Weights of a small GPT-style language model, trained from scratch on English Wikipedia: width 128, 2.92M parameters.
Each number is 128 + 24 x the weight over its row's rms, rounded and kept within 0 to 255. Layers, rows and columns count from 0. Numbers have three digits each. The size before them is the row's rms in percent of the matrix's.

# layer 6 MLP up, 320x128, rms 0.109, rows 297-319, columns 0-63
103:120139092102118104140097160114114072144180104075175135127114142090110140110134127137102099104148120106100129150156127108140113107143103123136106128141130127210164129154109135129153120110131125
089:124150140116125094159137126170110130146108086138109171138094115137098102119133125122125117125155135091107127115137119117134147113099096164155163113135116156129120114149135162143141111166135146
106:148093092111102112194159126105151122143145115114134114137101099133121096116120110109141105142160136151167140141112114164134121120123062104083132144149140136169129169135105109158138149124114134
104:152155092140048128134128116139132065141138124065117140138122118106134130149078127112111116146137127123085125102086109123127136173112106108096149096142121136099117098132158147111136108119175111
097:129132168163085165109129107163134123133134088148147104110140094158125109175157158166116117094141132143075179089151145100117146153136110108124119148103104105126141128146087115105142142141129114
096:145141101128127144107116149108136122099125109160153089154143163131108140147144084096110144133105130150139088151117131114140133155145130166164123108142127103090131128163113134100101097113153091
107:124163125154104120132127097126110164103148133129143160124168114094097089173123126151157079119040155124098153131144145120103142098121088139164129148142145130119138126153178126089126113111113101
098:102132122077112097087150136155108096114097178122172127128086150132110172134181144165122082155119143134134119162104154136147150129105119126109113123151139177122152113149114082136136150106128085
102:146138148159135116171135119109143104100165104138132134139114169124106143150158176157108145162173089122167124120128096148117139188139157090113115114102122157157104101149111076129132178132109172
099:075120103133096132134099138134124178141114088136132098150142125175138135135145126122167077099113168121107137130131142147124206110111109106110119135165127146142120110126154103120130111121098084
100:104144131138150146157130115088096097162095124119119145148133078124163127101140121130122119135110108120138127087086127123117112134117163127077102131144182139102124145135116125107129112113127123
100:122168064137111161139126136127127119118132150109166150146147106126143127145152136116152132111113160132138115125115110138124106141086120126079118116137192121123170098138122161152123092140123161
094:096109123170129109179126133115059148113143129130187115149160141165104103171109080108118159126101158152101094094171166156131125121119112142122112119160154135141124145121154135120159114130160112
096:154127121120115119139160098099126121188089121132180120140140139145119181101123124128136121111147103118181144126129125152078098157117131146135092105115143147154118121073105105106119106139140098
101:119135136122154133107120151088129084128170141141124141087125146095102147096159121137111163114140110086137142128119099141164097116114139170127099110106130101139093157126132126127116152124174112
096:134119109125153132127133124100114181102119112143132178124115116160122112106085111170139096209148088179086078110127113173141139132091104106131141134123103131122093165104099153093163126141113170
105:100166125125132129168115119144142141130086136121147133113135125134125109109121106082100160141102098136105126150131098130117149110101139135139081165104090101146119116099185110160123122116139134
106:135130184107138118168092122105122150129141140143138118117108116154159136101122126111135117138091131130141144107128158164126106090157130147147121157154129094083104150100108123130157155185173160
097:121094142125140121145171191161100131110137152148166114180079131117116142113133078116137095124101148128129111134127143139153101080111113190159158108127131143126137146127120124144139154135084099
108:109163134101085114120111116144140176166138087156103099126162170098149113116064106129130130130116122120141098153122083144154121153111111138150111123137161132120139124161144126110119151145150119
096:109139122151146096105123127176112116109119133148112139153157090140142143129158103106124100129100164086110163200164174127129093083104135140119128158125140126111098147127127138148122119117125113
094:155097149134134150124114107072097138160107099160125102171155117122134133090134128090141136147110152146103131112128152122117163141131155120087110090137102095161096094149163083136113095110091148
108:091118105147110121089126150141083101100150130129108098149105093087138114097160093133123136123116135097095148144112135118172129152115085145116089121092117129157126128110111088107134158096147124
# layer 6 MLP down (transposed), 320x128, rms 0.0637, rows 297-319, columns 0-63
107:150121093101108124087121111157107160127135115138117122138131107103141114166144109122119152132102121150162108105114133123120113124134128143111117107159084106144116122122078142153114104125157121
095:125124191089113152108122113144147120129171107100154115142185096107153097107171121136148137123158154131124106158139066129135151134108161132114125121081126083122115128122170110087110093108115115
108:112134086141132152094130140111119122147122155186100122107114141099129144126116103146113163139102091084163161142131130113130171140085138140146094123116104112130104127139155146123086095182108128
105:132123083122081105155106113143131106110126142119142098125118151133137109125133113112122139097115149107150128172133122123122118141106150136128124100146094094124114186162167147094118165122139103
096:137127133147106131074120112096120126154162074093135108132143191091152099113104131124095075121113161141156148187126110119102138147159150116084113122109120141147140130107161113129141103112099127
098:131156156146107140115108144132134124099131165088091154119142146127118139139123124155165120136101123155138170143181131109103140111085071144131139139134124129110088137124098083128140099140113091
104:137117101191147123089123140103145125086162126116091128147140099101099117163138144160140116114103152099132106110132152153122068101130113114121175131166162158140105143142132173151157099091156131
107:133106134113141092154148136081102095137140132098095135135104153187108124114128130144166114138107155123109179123122136177203159167115149161093150156125140117133166160169145159174134120122163138
102:164129106143173145125107119133150116140139096134151121104109154097149139088110127165152151122129106150151150107098086148098084107129158085172145145070153121137130111076136106106134154147133114
105:123094093141099164092090121119082105125076112119142097119135129140149098114120100113132114142132124141092136154109154120098150129127135106127122160145149124158110122090124131126129156124113109
087:171149138084127115117141128094126152159126152137122133124154128131132135174107124096151140138060147116144122189175160098114132098183126117095170117152112152128149098121118123147132125100131161
102:103135143086118130088130131137116122142127101148131109107122121086139061176138106156114107135139109144153101151133128162124118094096138074174136139150133154096107112143107105163139140109130104
098:085148115127110183137110095123101119160133126117085121153163106149116116104111144137110135143151166152119117109077118122159146136116126121129134146081138094134154101113149135134164087146104137
099:129107100124172109147160125113161139107160087143140143125119167128120166122142149078171145123134168127117154129163098131093129114098136101159108133133152127128092125124099121115093146105137112
102:133131133138133085163148080138110117138132152093080132085111144167130189144147085150106128125171148104121119155112115138161123114127111125141138140077173116126145093133151147129085137127125155
100:133106179112141162174154108133118128114136128144114175119163148111116133112125135130139126128099144154135129123128135134109139129140101142123125138086108113144171167140146129120131175104143089
106:132163121118128103126098165090150099148113129148142149125112054089156162106106119121095134117109122112139109088151125148144106123113146112091060144112149099105096094166157110097150122156110176
104:117119137130166117100110123134130131120148137101103122106148116121123137096132149107125124137087121174102160145129143128118108134142120131152131102136086138116068093110163143134138156122123158
094:156106143139147118172174128146118142119158156171133126159123137120120152134139089115154096127137115141143137140153110176131115109164120154124117109117131113117153154117115143136166133080157112
105:169084167116083095099143087100105133151134170133126164113111152120101099117125143132152144104146105102101093119107160116143114131131139138102130096148133121092135159114137146151141105084132159
097:155117166091053153156163141143150125145119124152103115104106116194114135165148166141138157149093117109156137151165116144123143114145147133101122152130133115134111127148133158142137139124155138
099:142133155135112103138115099123148092143121106149111059091103116123135152122106148130116147094082146148164128095148134142128130095134143139145116136110143138174160120121132138150104114115095142
107:123129127144119113076107124125065116103158139108116114135089116103064112107130119119141121154101114117108155083122141184111107129135152127117164120110193110184138173125087125130114166108160135
# layer 6 MLP gate, 320x128, rms 0.113, rows 298-319, columns 0-63
104:158090064148136113172128092142118140134090156126129153156115134112133173153078137114152093093133141134143137150125165134125138086123170094136116089150110120123134152133152128139171114157173162
111:153168128071150110151118128142153147129106133091124125154105182151150116104133122100153117115123134099121130154172151111149160146153112161152105139165139110138130103089140150176113158133155137
100:111120128122121121138092111128154167134108142176128131136123140101106115160129129098123152117109160152142155113156145150132114124125106134110146157107137085157095118158079157126143168095153136
088:138182208098108153131154119161140120134157148140130111125120105124146152144133090127159145165164116164134137158101124135167117159134159108120146107125091107097110158140136111081134154119132103
098:136071106145094134134163164072117127147123152123136141143145148180116147115115116130132136180118065135130117118112108089151112095096123137129136101143128073126120125171143102125123157149113174
104:136175141129120113100114118124135146125118093086166163134143163108120154139142124182132153117104126107075113145122144115075154097137151151127141117126151141136096103152114116107116099152124097
107:152133171094108143136143125116148141081164136151071158115103089112127159082138130140143110107154139117107127125119083127105118098097110135142126101118125093171161148152133128140165057131108165
098:155080103132111137133143167141148148139135195063152102167118126130109112081137138110142148128123097162153113137140174120141153161148120102151124110090129083166122145114129112134177119100153113
098:111126122165144094145150099133145120111133162090170139163149136094183100110178112143114131096143111121161112122150114164111152124150112124140096124147133077121142151123181127117133114117126106
096:126113086143125097165132129173135107139137103132094072112127123137135119111151137134084096118172138081134124090133119143131176185123182150144145145111134131124095167125134140126120129125118128
106:119132101081148161126138147180133155125191117171093095137110127140125139143141090168088116114113109117153148161151074127095119112098124151146183124103119144143097098110132143102090101100088118
097:108105145119158152160138093168136137150083129155133120133100111106170130134118085103168132177152104118090111102130098141117106161149144128152109128134173135124111152133092157139179164155160120
097:145117133150157112148104111165145147104120131171145124119177138136156147141128111102086121143144117129078101143150084109127100115109110121160137119131162104147095094148142153097164113104109147
106:156186135103134144160141086146108135176146124132134185133113103095155118139153168081092135135161114134112161126113136184163137154074104121116096147103136162101112110156116117104117164084148140
102:119129105121123139133143112128050141125169129152123127129140099101095141138121139123123104076124124096130108115131139094141129109121128152119107139124090090133165176149119108093131130145163107
098:152065117124155123143166090153100147129141132102074134158113149113130135105148120111106118123137137150129110175096118130128092117124158146153116098117124162105115120175126166176143102094153142
104:149110093135131107127090087136128106109114097184108146124151135111157136142151139139142118138133092098089099124131142104111156134135139114137104098050126147114121111138088162111126163100149103
102:154128116122137165134109112118147129145113130101155130123159111172131130107122166152133153138121026115115121106146092119103125146138163134103124098099105109091170112108133119119134122129134123
105:132092124101094126149100099125141103131161148129095140160090187144158127137115145143139137144129127186131132113113118109169133134096129139171157133118105165165143154129137105121136121156177108
096:126159113146147102148136126143167126137154091126130112150140141162143143120092185134137142115123115111128077141146145131140160140115146122131104111098104116132106089123132116102140158112104187
094:131109120124127106097109167137145119120129127133150149091144152126078128141140119163115103090177109126153081122132129103077126151102109095175123119158098118140132091173110122125089160115125119
103:136075161133111133078146077156124152115119127129135117116106141163168106122107146134161175153085104148149155123116119135141107099130124138122119134154132113131119089136102148167132134124183120